From a checkpoint of a small transformer trained on Wikipedia.
Architecture: RMSNorm before each block, rotary positions, untied embeddings.
Each number is 500 + 25 x the weight over the matrix's rms, rounded and kept within 0 to 999. Layers, rows and columns count from 0. Numbers have three digits each.

# gate: layer 5 MLP gate, 1344x512, rms 0.064, rows 983-1017, columns 384-511
# up: layer 5 MLP up, 1344x512, rms 0.068, rows 983-1017, columns 384-511
# down: layer 5 MLP down (transposed), 1344x512, rms 0.0235, rows 983-1017, columns 384-511
gate983:497469519492473477506507535530533568484490502517486526472478422463486465496512420492509479465475490484475528499459492466470481457557510491540504523497504537467503493456480511507520473502490499474499487480492508464468545458508475522499521497533491532492517499477525490505498499477534529526529493492489531471507508523513529461458452480541489489515487521517505512490489492478508534529514
up983:486502524504556498520519528493464486489507488505487526499495494499463503471501439507531492481461457505506503456465513517461494471510503517501515519493516465484498508492472512491564458490480537477524495496507520453510522483433504481483506456510479537534499514504495489547468467528492460496487503489522515481502477554480525473494523511498494517507515532519538555490491449479492506529513
down983:513489505507484496496482508493542466468517535465507468459495470559525485469474460502480504507485447497496510513466502518481491481482513513526493509505489512498517506524488526495509462503491506512504500484525450513502511456525503524527531503504516485496446490504506516499491522486522524536560539508527496499508502481489512480458516496492506503506478460499522510509526501489498449523531
gate984:549513488512516489472512508521497480484512510501497489517495506506504544550495513504466505476498466513508492484515459518534509488520529529517523522520503497463496502539508470442516506497497512511479494537510516504490484454524515519516524492492549447504468519485537527504474517456552515503480467488456545483529549511498508515466485487458552509496487520500525504496457525523525497519498
up984:534492560526464491527523449513459484501486471465508488482507540559530561509477469486473488527490507524500491486461513501497487473482495454484513497513437542535514500503523550527488472498460504478518512481469534498511505506507478509537492492541520530539514499504506506513516515552529491519535550535541422506520503515518502489521516519527499504475498521515485490500552483546547509501516
down984:457520505502456478497538531505479510489517523468478496478489458513481502552495495504530505503473487509510467447495483557517523522497472493494490489550487493508480486512497497541462477493480487470503481507513515484496480523468514503476513522564487430494522565505472423519495501504484497485524518497497526448479498502530478508499473487468498499506489489487509501481499483521489508500479
gate985:518489508497489503501463519530520499484541518485471508513467541495535526489489491510530502497472483529515453428526534531488475475480511517499526521531492443538510510521496460538503517430535476495498469497515536486484493554503488516506496494558463535507500495503507494502484513506509542482486503516503514488473546507486458539492476508501531483538505498467500475527486506467471507517492
up985:470488511501514494471526546507515495440527473558531490501552480509478489470477503499515479487512466487460517539525512493512561495507512488493497503513491532476550513462510519462484500509535523512515531499495510514498472506500498512514550479518488496470458492526514517478525478451473506496485495519508504503523457496480472532549495508485488474516485512518547539424514528559527535501490
down985:483518542504491509541490497545505512538518463477487499461482531464525510496531472470535519514526451484475503515500483476452503485508479493536504535520505456495535506471519527486477502501485521524505500479472524500489502484527484439551508488528515466507524494483457502473512492512525439504512476463515507514491487520501448487515533474455547481505482540495494461532548488514517507502468
gate986:520531534493492475538496521460484507495493515534504517522515506514502484463521482485486502470503452488483525484534493446509525502500492516486478523511506522492469525509528508493531463519520510496503498517475524505501500515516516555502487492485482474473465526476471523507530471519496476504526473498518526496514482512535478517489494500511493495506471526517506510482526467476502484484483
up986:469524511513509528500529469483478532500494518506526524512480486503528498462470480492506525479461517484516518502500520505442527518498515531468510504508529467541519498512497497506442483484499508525514499546460473512495490520522518496475456492528452461510496510475458489492491477507523487515478466503480495485491521449472478481521536523478497513541487479503500536512520483517504482488529
down986:477463491520497513477535513505502555468464467483468497496456486467537517512511496497525481512501491479502507471484516513526525523504527470495464505493522488507496495517524515494486505497484495539501483494490528495511518537495527486514522498519484474470526478495489512490508473490491535478454514506504478492456486547484503487533484546475531525501533471477512500514495490495527480479471
gate987:500503461488511516491544477452500559515494447476499499480513519499493534481531467476490515505535514491540489525443545523511503483522498477512478496501511468481506504500513507470494484476427497504505458468474485472504529488477506511484517485493513492495497528514529481464482496556506460492493520507509563494453491549481503498449493446521523486465537497499491456485486521491467483446521
up987:487463513521494477460507525496534512521533500535486475530480487529501484522534480488480494550515506448509510489519473512491525531556499516503492470486511483479528516470470495534483502512486520485511539504534509544493488508525510490464446487514456482517509487450490500463539486470499488471487511524497445512506497458539529526487489526519456499508505458491496486511500523524499498542487
down987:477484520476485540524512556524481522480490510493524484536514502475525511544488497467483548521529528484553505510468504496498540525486558498466522447533504531509493515517521532480470500463579471513481541522522483510490493551517474477471490437518508495521529481500504487483531499505434532488521487481450499462520514477503504502500490509469535498502534446506458471504498495524530489499495
gate988:507478428486471453452490493491486515539511509497496485505502497466496484492530468536497476520506486495475555544480495534488500502511474527528502524502490493514528495520514507516514509493461496512515475493496514482514481439488460535515485509501499518474488501474504512475494490478527480519501535470517477524544471488489535504499478511486516452510499470510476488468506481524497467483526
up988:505491519487518517522501485508501496534474475509488489510555510552499533489460504539509509511496519474488495473506538528496522459528530482503521491535479513461460493512473480509497504528509516500528443542508467447483475489480514528514492519453556497489493520501464527480474459522456486504505476514407477554517539536482459520490499524506481478509547494503487548526521458455524511524509
down988:506494462488481465500494492490482502518511475519487490527463536455502471468532510469490524506514502512492478494480469478527532520479442574498461475495484493502557476495506493482503474531514519515487503493502528492559495510521485448528506526523492502503497557489502507522481530501500467518512517497533485532538479486481486492520501504490517504531473480516536500508504486503498526506470
gate989:548473478537547493455499476496478524482535438544483497468477475525504534477487443508494545489454432494543537477532494558480514512556549503492513530516540491474516458496520501488511552441487493540496506521463471501492493503543498531462477583516490509483489519515467480507503468536497520505505491465496524526514509476464498493484474478467522532540500464453549529492448484505559505486513
up989:437505557518524504488533531480504516494484504508505488465444464504568498506488518505464545489448479508502513490481490489468540510477474501512471512523518511516511500519500493497515499475481504546496481511492529500468539522516481462466493505533487542455546521489509492493513512523496549449493518497490484523509463530539469526490495510536473491462519479487531449512559543509540477470501
down989:504480482519525492494497526503501481544489501449523454510488502489496502525509474494522464520482524451522500504535484507495516539543466495513528476519522499523477506460545542504518519534514536510484501472571538507467488515489487525515489470500480524488462485492480478509527522483483509538525505518487529522493519517542487513466509469500520481509542523497474533519528503511481524505494
gate990:498482492494507544526519498540498515464482508514492490445514585517449502515493505488540481502486504460511484489490476507489534520500478465531527483475482500491554511518514507506500501484465534487540499511525457471476494439503514525512493498520521519510542479445509518518503498478467492519525500479487510517470502486498498466539527489503526486474485470468495496507507485547536509511496
up990:495504514473471466467473484537479518509499466536492482484479473514489515469512488500510517521506479472507539513504504523490490487498486521500521483487458463547470554489501491506523535519516484477499481516524533512461485469481475518486444566481471476510510525507550535520565526455523496458489524507483558512527497558503528495472449492507489524537480544466481547507466513498514520483501
down990:482504495418533526455522502470461523438539504483513504513472518517494485458496504545565483538511470500541506513465510515495559498511492487519476496503477536510537495511515438492494503517494564488507491507483510493497525506489482501495507487500485483509454462507483518470499512441481488502467512499475540517492503518506511503528438514507486461510479515470472485462503475494502526522485
gate991:480474525545542543512490493452495458485522482462488521513482561477473413493525460499509501509473516500516498529456489520500492509504509515483489477534526477492527473497510440506507513523471452508474491495512514521498523510490537502484464496555520481502503570480536520500468480500451473519469520499507455484502478447476514504469534497488474470512478499467500525485484506493488502497527
up991:478511511482463414539512463442510494456456479535490487454535487513509507508460452534525529450517477530493510464508476492504534474466501508503457525527462504493533487487456489492513534498503508515520518543474521493473446515511489458501525483464506501498501488478476461485518516528485497497480515480480533482519497481505471528493497501546509472489551519503481518477537490544562501558480
down991:506543461514537490531509513532488506504524519527498512433494520482520494465468477436494523538553512469454510489463468494511481490531467533511524499453472480514494463522498546510526522473488538504470516467459442506506545542485526514486486499536522501552492497497519475503498555544539517469498487461518524523502482483496466509534525496516477491506479506520511473399515518487496489492504
gate992:479514519495534487498540522475512505473522496468527472539492500511496499513470507492501495467510459493512553543558540502519545486525516514496501477544490486522506553457505474489535459492506494515567527539507494507539533527523489542471496526460502521451539532481532476500506543488496456503491505492509537469485461513485511486494511497512498473534547493496537506492477515482469492455471
up992:502520504481489534490481494525488510512514490482539513558512495478490510566499491516530460530520523499505483491501477484509520500499512452526522541493509508501527518468515510498475507522473492477521500494548519527454508506487505508530501534483467529529529508529497469501540515479505553535523486471527481514529522438497512557469510483493523488512502567491501526472524483480464519534515
down992:534476506514510490459506514470514464514507498520531514516494458508511481536445526533495499441498464509492504513539515500453502507471477513503509484499520495514470532510485475492497464480492553540485497480504490519528501463541487495501518441543444517475525542502532469501466511506486520515503475510519450468518497535501524465506527538459521530462536517506524475515483520513464553506494
gate993:504523474503510492452478502523493479530513523493494521494467513513518528521471476480507511493505507502441539499507500491544538515470476527473464512450479477456505512517457464531475498489500497559500516473518466477511456521520480519503536479486503505516484464494513496577501525563447464503475470473530436514508536483486526470459543498482511449465473516528532490530450478526517527518527
up993:489469476510468516468522523519508482508485508460482507514504535513510511481497524499533478473501415474520554507484550500509561532503461466502469499521514458486506467484466491496476535498512515491518511523519525484511487481507479470519484472533494506495488517511451498526426548484506521510513491488485462522473503460491526518503530510511498509462506482516535465489476458472464513494510
down993:483543451469495509493524475513487505516437475525521536550492478497516513497474499528471508512506488480508528532496485507471484508548485478488493509482498526462481524531468497472474553523514497485476511520445511501537463504547494469478472493513496508530476486477534516537516502523483504563509495493488474517509506466531513498508542498504493509460471526486500489461496519525480509502509
gate994:463493480545521479489499541533508469508508504496507494476488494495495505474518445535502476490551473480476499476506487529483505445523468533502481575503460510478504524468533512529517485487498471467467443501457521520517509562495544506501478504503466489503536533533515485519516536501521481466502510476447478511501511491498502500497470501512472496537495492474489547449456520476513514506563
up994:503487492489471505491467497478514524513461503502487498508507502506481488521499482519508484505446484489504466488492464555492533526488541488494445480508498492514518487508459503514498517457500517474474490504510467522501489447479518534512485502485546544499527507487524510515522480488534527528512451520516508478511497490476484518448489483512471490510445472521513500497517504500467497522429
down994:545527505481503497526516493462492537481476524500494506500495511478516530503511484435479519474542469442466467522492521553492508513464519474493518493498485482456476534497531497479473516494544527479556529487512544514461494532485467504429495462539476464516490498530448512465522502547511483509475447507489502493520507529509481522468480490494472537485497516495475532491470498478474484469452
gate995:515502519526472481515540486469493492518481519507537428473506458508451507459477540471481530477525509478491493473523500487545456536514506514532470513527492484529498476485514509508528476504515528503517469480521534474528497478506456491501476491532464457519488536531494560497505512506509487517435477505533472476516435556524491501517452553461483440503487492494520489519547476528458514529521
up995:471556502495502493526488538503508525468523484483485542473486506491487512519471485499486488470527506513446503489505467494502489519510459497468498553462491489469460547494466499484522472561512475467489510519527469519520536471499511458480499519501436447471498465511500514526458510492470503487526475470495493534495524507543491557446492514500482462461495498496509505512488473484483466529532
down995:533505545500468491466501495496491537487479520521549481461531492479508522450517506509531542478487498546500500473519520476469487508507550499487497475478512533527515489503552473475476512491502516537532491478541471547446473537544477485505490514477492494481515489535542488525504492500486499494451461496504512483540509534482492506485548503504512508513484484508438490535505428513474470520526
gate996:498493450503505470498504484452503496487501529461524500463470498470529480503527506506474511507512459458474549546475473471487567501524499501515545442475486520488484501503489505465519515538484436493470496473495493486470501482466467484504493492499512476495475497489466524485492489472505496491511464497505499496473506536538495455512505499481539514525498504476491531502494528482521468474488
up996:487519485514481511518499500453518483519518495496467495457466500547497522482515523503512529475510569489477533488484521510532535478531511493459512487480510523430517525503481482510481482483451474523517499483508485493478502481503518467476527509511516524536511481547501480513527498471461492514547468500485473514518529494515497481483540491483473494529531491496522485565514503525481507463484
down996:507499520496498522524547473554497545483502494488505482486507503544525492506499490499437510501489527477510484458521530494489504472484485493500502537503524445525520531513483476446455531453502475498446485472531517504488497504470494522500464501542467518476457486495507472514481495479504465486506478479492555506447512475528451524504518513511546470542493519499477571510498536455488489513521
gate997:522463528497470487480484498472489507471491527516529503477493493530478496518468539509518478505465491545493474476492490530543488531494523523487513527482491474558505547479460481453515521569479494576456472526502480499466537501480500520507544539499518513527462506526468534479502496541480531515499476457535509519488519473425454504508523473541465462501490477478476545535421487491506436506486
up997:551511516492503507510477478456480509467521477530538515508499503506502518502527462509455500492511494500511519519471501443497479527514477488478535542503497489493463515495528510522507455482533504450529471468470527562543471498485521484524493522528484480506522496518569496548538462464574496514518514549507460508462522501495518553496478526510454467495513493473510523514567547490500520464543
down997:494538479496499486537500504531556514498514510496499479494456482509490479491512562491496518509535511551474493505524521474556521529567479514507515508478503480537436462483531515488509524481529521501531530428488459513449456517514435493513486505516497503456454454482487489497493514552535522506507434484460503582491496538487493476499527510555522489484545463513500473524477484539502468517512
gate998:474517503518502469518495497517457517533448458542531471568517512509555489504508493520477512459505475462515547486475447490487447470474500489515487470477546474555535525468552460483577474491539505511518534477491485548493487463560530563473512517526514469490502506486569539514504496494505495491510528544446507491524483531546544479463514512453460502542491522490552459493432518475507463545517
up998:453533466474526513507461509541557497498558515505498540485532457484463489477496523489504532481460560552513483515468528504532526494485512549516503473478502482444511480541476540462477492500457472510498447467497454529485541461509499482509488562521507500513479499512483493557493502532471513481500483472481467482523497500510462537553495498525469520490511522500485502500517476495505516504480
down998:549441515462532510520494556498464535494493493488513482480490509486533471546492521476511493475553521443485504491551492555457538502529483528549517578496509494522446552476451565513538486533532523505486460474488474501483505537491472463512507495597484469513549449484478478456485542457418475501514488486543445447503508483453539505476475476468495504519485496495501482473525520503481493453540
gate999:494530500499507507509473507503499525422522489476467480488515497486487529479486495528503492519463504522495521528539487540513538497485493486506477517488487496509500450512481485502508528506463502507543500479438492505498537523506489492506526472500455494505462516548460489529462492498501521540495485427524514538498519501482482528474512492517512477502501529514522453483484504499489504499498
up999:491520491478546502526459527497509476514445513473515565463508524493506469494485454489497543518511462523471512499509540495431498517464496460514492485467526513516455510486460487529484449497541539489518527478488507508479511522551502484502549466536481472522504536489536520493527543462527499509525457507496516507469478466510550467496548543489480512530447537499450483512451557493444510546481
down999:550507467521500505519526562497521518437503474512483486534501509545508532505462519539465490454467477486522539482489492438506505458494463503535498501498474492535492481495516531489550534507516479467522537514506523501531526490513488499491496484450521520483517526477517523501485531513489527450492481497514503494491507506482452512532477498518498504469505484479511487463483488498483514478488
gate1000:488538488523516496489529486518493483512492500516507497471550508488530478509518481538456545505520535522442484510512506475480469480489483525478551492518511518498460491532484481485488499506512538515500479466505483468526488466483504486496496477526458479490501505488488503497510478491515495525494554497481461486488510513519508501493496475492485478514469458508505529452516508490494473530479
up1000:480535456497516505497475495497460452530486530470459539507536487504494465496488474522537515544527529516491517517500502483495480460458498535454530510490479530468502552500522475485489482555497486545511514488505500494493497482493483486488472446495503467516482471479543490481461483527492471510455504485499486505498531476499488507467555526511466503543536507514530504541517494491502490500468
down1000:519492486493434466501479514538518543521537476512497497480480485488499517484505519447517477499521512515538507473513514516558500516498491490545512508522470480500486482508498493510501521468478500455507469495480474518501514526475498527493497502497510506499505491496500504526462481499478509527491520517507485514537510492490457488521492495497496530472499510496442515482484488499515517499488
gate1001:506493452524471579436486496463471512473519516510480522495503506529518567491517474480486486483494532471496530501521442499475509483498478526520527496477525482485491498463502452496505438487534465520486475496486489526456486452543511519490467467481494497467506467509498503471467475485521498476529475484475520512473503501499507425485490469507468489471456535475501519512504473520491477505481
up1001:476504524491523484546533495518498476478491475511480470542538476502459522492487508454524514521475510506495483499467546507498508500472497481496494480519493530536510515532510501477468501501521500476533511488444519509488529498505510483526491487509513514480519487478499534515523527541521484506450530498514523513507462503489476511477494509496483518441464519501517504459480527486475516502474
down1001:478488518494513499494468511522475471486508542516538540511500477497546495458495512529461485523498554470497519492490506481504506510502486486532516431465523509477507505496451563492512527536476504529485540524494471485550508537479494524460506529550501526496475559508517487487482508486450526502471503455502505519513519498521498465483488502507446483536479534496476560496528503480501518513480
gate1002:487485495483457482459500502509506519526529494528527528474466516503537481507481514492512429511492502515499522494529536501460479522515512478486495513477503554483462492487519465474464494507544472503509515527508496495488515495514524497486487486516458528478478499493506496472497497493521511512533487452536477504491506544531529514509543512509479520504464486497471471521495487524495492526469
up1002:478505504477495527482482516525500501546500489496550506496496474515531452517503486484532480502521505504497430489484482507495489478496524486478445539482481479511506479478527490510517474529487480499511511465518538509503490473539495464506493534497481473496474511501507498491519474488493500505488496458497519529478490494533507542510515521484470467508530481499497500539493486491525506506500
down1002:489473514483457481486491513468458534545481481480510517490503478512486515541520475533519520500518555554483518503468492501491525490526482455480511539430506530523487531458455483512493467511531566464499481490532547490554517496486499509472528481518532492500525548485515510466472509467515508496504540506504503485504465518497522553484471491516534531514546491478544520491489491498509550540451
gate1003:509499556484495501488533521465513477505474458473479508510546517541483490509489492472508478468511528496536491439518489509472483507458489514547488505530532519512510526521495461512495484468470491545443463513478490482532466529540486482472481453480456525437513519509493528520473512497463527469521504452496517478464501522487479485505491471537494460502493482493524495485528519493523488494532
up1003:500487532501471491502479483490501520563489503530471540546531515534460522509477477531482479485507470505504465466525485530493558542510524481483471516501478529517501524522474479526480465474493482467489524526513491468470492512561517456507473481455504515509502509511494510520503512501508496508506488465526523493505491526516503497477512490496463513508501500490494506466503557464479467515513
down1003:541517499544529488463494520467525516458475464490498507467497507492508562490538482483481543488497491467511486557522477469511480484500498516468521524474443506535507480493526499523476519522493472503482522527489492501503499496537523487515505508522529470531537508542508516543511498521518537501483516492472493514520500489526494504504496547482484447442476500511501483498508532531459517503562
gate1004:471513512489509535469486505500502503502483472505484474464485494525504510512481520488515501459513523510519491487487483513468516520512508494495509516500512515499535524498534465468503544515475502487506497472481501518490494498509495482493499444520499487546457502495525479512490475513512489444563495511499516537475486511466478481473471516480482540496521515503469555552522504506518505516515
up1004:535518503494474559529515490494485504513488472522491530521500495514520496490484496484482513448527522457540491516481495504472509509506459528527506459483511522496520544519530527516482516512469546527504550500493476484491485500516536538510513472478484490489504509493516525485494543495507504492457489507539465441497487504495503501490518481503477497454473511456511487509521460512500504518492
down1004:501543506515504502461478479505527481526520485498514500479462501537512511498498489483492474537483542500508472488465467531502467475478534542539494516483443512502529493530488449500519510487492539499496524522501484512534512515512521463517490465511471540504495512491521465474476478483503520472489472489504509510516505470457486515502466537518475493504514505502508482497498546496512512480493
gate1005:486500505474519513499514538496497537469539512531491498467497501499474509509475501489511513441483500514486470498493511561527503567455540479504529481491530491446531520497499518494508488483526484500543537472484517473509483496475512522510523540496494530487457524495534467470443511483501502515482473534530472497522488510486512507504455480487535490524503520488469553486541537498505505539498
up1005:487500543490495528478493515540484556523518479511524499509515483502482489514514472493484478503489508515453465507526502514485499524484489519523530499511513498511521538548464494501503484540479522583520516499496537483467494497484504505480495466494492502510492502529517513521464537487513497479522470515520499493478479500535510480513509502510457487501510527483501513477479518475529534463507
down1005:535480540494513542482478533479515477468509548470485518516502531491543505470498469486496473472507508545473512522505504505514517519527475513498474461495473531476501463496492477537491462464498508502496523508480468545489496456543484526495519490511473540530537486470531496534479485527499513478561501486478484510517476508474450538495515506484459494459499455462468554516486495508510484562503
gate1006:514452491493515489506501498553530515485501471521529525502503511501525519505494470478497472517502476501574486482488504540473476484482476522536481510494451463472516450502525508537484503488466544464491542446523478457469500467514492510514495516504533499486521541517490513503472472544515459492497498465504469514508504522516496553515529483491518501515493473537519518501515489545516494541517
up1006:523528432524505506505505514512514516486494515498484459456492542490527474522495495501507512490478479500473463543498503508520492498512449535500480518525512522491482516493513474513480508514536475466514533502463475495513500481488510451523534530560449562469496517501540489521501480539516498475501496496494511494502453518495515502514477476504502501481486511503532503505518485496534475502497
down1006:497534516547519551532485526479495526544512536515489463483533529530508486517513542499528535480494494476511478492496530469540532521520512473521475477479478456518484487504512505493542517513471529510507526522508534484514470534519445530556498502465447508461471487528506520532526520482489474482532487474516474474488526487540539495501525512504516525503494480484477486499495482470514560473512
gate1007:451500520494499500520474495491523513520526463491539474485526522464517478504495551507489524515478536519511511467537549490537499463490506463470495532482477456497493497500523529501510509526563494541465482495519510477504522462502483510549474528486475523443452526543596481513527492502526524487533506516522508485503499490468501456528464519502500470499449447501533509427474499468487506504486
up1007:540504429535503466467477516495497501487512500484475518519488506484514456498535505477477497485487516534483518512509529506537473535506475538487502469523513548525509422490502491461536521536495469473516521508474510510506500489511486471483478532554493481522517525506519475467529492514508506505468476548534520475558537547488509468513492504522545456454453488526495448476510520497524464522504
down1007:521537494502518555538499494509534486496494531505499453515562519523511502469522512496493467536507496523514503493483517528500511509488510527477489495543492500465508519507458521471477521550530468492475515465462562473518499486487516478518510455528467492514500491528500455473489571520477478472514489505483518468506511493541500449487469440462514495514545515513503539548514498506500516515524
gate1008:498460510543479449512512505479484480485481504527473480494491507516495482481485522478468500492461544502487533544521522489481528577497496499517515519461462538494491525477472493483497546519481479522467492488485491516468498502495496546511479480504513488466497511506510496500476486492532527427494490479511440526509532508503516486485480561498452542492489496495445515533503535477480497429521
up1008:452503509521488466497532460482468514479514489483525497484463504471528491529501490506500471474457507481492541549502504484546528468470489473497484522499522553474466501556543511520480530510525482460472493481455489462504458482468496507503543473482534515498523481475436527471470472540489464472487511458496495482507487486512512443453568480489509501470564523506477564513502496497515497535472
down1008:485493538506493514499516516522512463559474492465510516522450459544505486582528527495513503507510496483461554521447510483459485500471522510517491495509554496473442463503513519483473484548487465483506494519518521517501527485522485501543534541511524472490574506513506441502497491493464545499540496499523523511527494478526491532521518496498526437487499512500487492493543497540541509518478
gate1009:516541515500493479452451530470509469517468508554507495504462487529481511520511498494506523509499506466510500503473482477521479516458493507490528524490462491512499521487488479484519514562482500475515540481507529505513497474478499467490512498512495472441518492535530485485494522480502481499503485547509498491505517511486507494482517549501487503488506481491520456470493521518470475486521
up1009:486493501479492508550523534519489504469509503477476516543542545512515481439473518472512493498533459508514434491500538475499477501484488504491481496478503516547543465485497502463492543536485510484468501507516513499513496482505511513510478486541507503508472513474530509501494514511526507540517495492480476508482513458463495482545490487454475490497464532520475513482476498512499553538508
down1009:517496495460482515501509481440505489510487462448521470482496501512541528473471505499492553461480520534498500483468529547506509512495469497500508513491501422471491463516469530532515517461524566524487531517482475463511483523501502512491508506522504509478485489512529510534537503527503498517457531531456471494497504506499535502501448528486481492502490482499473466526494517456533495498471
gate1010:447527510469507514506514506495477497495454478532526504504516517532459496535548484499509495475496517490491489521519533492515525479523493517505498527472471493469494479459535475522466490498506490512476515490493492477540501462530517502511544477496545526468525473497465461537566509458524478551476471487482462544528550504475535476498492521472464494508471473519537519510477483460507476483441
up1010:471497420548514494513501502507548510489523432491526551521472541513497498485508517493505555535517503508516517516466488450518522488456520477473548537486518517516499497503470522502500464515520489523543507517512491540503494516513511498499489526494543477481495485525544495559552501516493462451495465482533513516479520525532466517500480500521527466480498485518499442482509522550511509542461
down1010:487498529496532481477487507495482507496501515464554516472454497496474472503493493515507517521482489495541534491499479458536510546511513522470447563499510481511492533521498497532489513492530474488510528495504458478441466514465488480469511490489549523496510480530487477545530483540494523547522456524530521467487444455501525545507486450461538504454491513457506512548482510511467464531513
gate1011:500473506474517501556521484498491490535509527525539523491506478518534519533486549530475484484529501512502505480528482528490528518451482522472492508487506507470543498470489521519501518504464514514501519445495542495485538518512479512533510481493465492532465510481516522534508489472511486478464526540480475522510463483462512539507522459531507486522485511478504527480521517515466530479480
up1011:476463522502493503525518510476506494509516487478469548465482520453485480452432473507511498447485508509533478533477498521502505479499543503512493488522491505500483470516511481482505482514516470520498565471510501475509484514506492484512537525486460548479515478499509494502525516494498491518474491494522501521507509478520497521476467508511497522502528498467478506473501518538539467529485
down1011:500511478461493474522524512480496499482478488497520502500504526457484524480481526475489534500466498499475432470487462487477477491484522508478483463542488483485472503494521458519535474490447483479489536499499463502496467489486499528473530496504520522449504505501509506464500487476522497481495516509518499432474519545455478509513509523508508499490469532467452528509526544513509490505476
gate1012:508512525551544469511524533509493463505521490462496503509474487503521530474503518479504478510491474469478477495490492517532530502500507544499467525506462490504455486471460465535511517484483519531521483478458528496485461540451482510510524550447549534451521515483511487517511503526495497521477578536501505478503508519476526524484516509524490446538516535443495488517488475469500518547506
up1012:529491510522518524549509491484487516538498496529451511518497506505483510530522501528519470478523511483535446481520454517511502497499480480521457466514525489489483509497488545493472504512492503517487510465516523529485477508454559450488504468507451455440529509493509528525508478531480480556503491482466504519484534568519525495476516475476488466528488538539501519500510504460489514491480
down1012:480527521478482512489493485473554505483481497510447479536474497478494550519495454473562533456497493508529467496492471517506514509489517490506494516515462505484481484493541535530478512504475531479552496529548544492516540505527497503507492505513535525502498518533521487535489494539528469479487480493581524494500534463497522508526494489525497478515493478503496496509516506519525503504457
gate1013:504515498497543484483443507515471536532480498501543520465507469473497472536493459535503497516496521436510520513520462548515506489507511529520526432540499509504496466474508452467484521498506514515524482449510511484485448455499551538493506521545481437535489463551522529500531515491549519478483484481526511523488510542556481481514488500509550434517484483555481501484488497488480514528511
up1013:515541487492488536532524467510534496473513509512511513505544459501500551478466532483484474510538497470490504429460461468492472534460494495499477468490544514496441461475485549486464460483499497504520529534555556512538490490538508518515489492488511480513478484530464463521527482484501542481476531515460472494478550537494464502479499480542484477536514509551509514520526475475505504507517
down1013:504496524465510469493524495479519519496514497477522509466476487475497525477540513494463508477485467493524529468508493465520513486541508466515468532456482529499497540471477478491462515510469509506524512496515510485505536523465538543500464511509509503550406514535498517510515509494465514473551530528531478481536512512509505497442435490500516505481497548504438497497506515542495455481550
gate1014:485501481487434489486487509457536434499487480500556469453459535501506496485506452486514474538525467505489474522478493480515470474459456524509546514508518511521456531474485473548503487504517542502541457490445520505524539509493538483459480505529515513483490516506451522485503538503489491493491536511485500522457503516491467449507476526531494494521542480546495506467517509510530483488506
up1014:506495467506452541508477488506517551527500507496472504544480521474419481513530476502478501474535523534519495457488539464501454479474492491473488489504514527493529492498482504504477519504473478513528503571527578515541501475489495491516486478494510525573457529479506502497516495477485516492489520534496481519461507478515476486512490479501488558515498452462443507502521526510515512522492
down1014:507510491462506491485507494523504507541511502519495512530490472491510517501470494501485492480511506534505476521458504486492476463495559479490497465483464536491500527518506481517453509509545530551483502481516510509482521515483504504464516515509457498542463452505446499503506490498475485543478489480480487496517447498498455486515499441533492512499511508486475526513507500484507461475548
gate1015:514499484535532589503514484493500450482527459537495501472527526518514525494504483490473490534483512530482517546485529471504484492524456499484580492509483537488504523491522460483492489504458512538446554497469512469520526487507506465500494469474492477526486492536510517487527513473527512520542484514474525495533511475475499508489511523506521519485560516475532532529456475523512525490491
up1015:454471536504521439498513527540465488518497529495493498514503521491503532488518476483514497478526486521468505523546487521502503444493481540509473512487498511477491507539475520517471467500503468515530437535458506479512497524495504528519532492542507478490487531473499502474492474459549521532481476530511483554529473529515517493484496567534508518488518515519494469547491482487464489479501
down1015:534505516523502498480492554487479477537493482522468538507447510499509460542467517516506514497488499483525503482515484497538515475498516493515523479498457464431492494502470475506503524491469489505493491491547495515475541471531506552477511518558442431456486503471513531481478514420538508477507526495498487518472577566484474540471483526508515490503495495483481479516539490485525493471525
gate1016:514484502516497516497464546464503526518473460483514483465481522484498492529534501482463460499469507487489488516496516514467505527508520453506512498505458469493470508489511532503462526517458513505499451519490520487471516519486511524468529493520503527525525521504495513500513492509500523530473502539471504550489528489491497502499521489518543492515490493499462486464504492526506510492515
up1016:524466523477522473504515526516482506496519480570505484491510492518499494528457510527485568521488479554487491485524514516482475491519546510486502477487515511499477539498491507515498509451489497468510473535507466505515471470501535467496465490475507485470515487547513442487503496546485499508524498533484492528493524547462530496482489500509512510497544514538530497515537538440445498534538
down1016:493500513505492454515480493510503533539496495515486470523489515468504492521510495530528494538503482530515543475501500473518476479462488497534483478453506493519499489552530488457489512468496477533486508499514519491505438549533504509451462477477465454501539498499528484525512552499522480514498492539488488537516490510527477508498508464490467525505484503472491472505517504512506505482522
gate1017:519456557514515530474490419537474515490494510482519502526472467458507477527479520533506559510459515523535543522475518482494501490491478526493504490455496500509491548496505498533489526452515548501507476506514478530519533482503548492530466481462506518464502546527508471491512470562511496541487547510465509532503477541492521479497544475468508505489471467473490492508485489486534511501494
up1017:462475514547473472521478555503529480501492562528488510526559507517502513472506479489500522471550489487477519450493469503490510468528524452525500469506493450518501467509503524502516481524510478461510526498499507505491522509546451471498499491529464501513481492505468516555456515521511454475470472551508490481471480461502510509481412529479502480494463511530523485522542494511484503490503
down1017:499522500525509488502544520527497487495501515511505457457509501546520482479523541508462497481502500506515513477478487504515526534514507494528486491513483499482511521505494500509506532499522461533509501494466507507498521506488510553497526510502498466489520456452494499527549502506481510449518486504503510479530576527461458517532476503541515521510526496502461521475472481469504484510515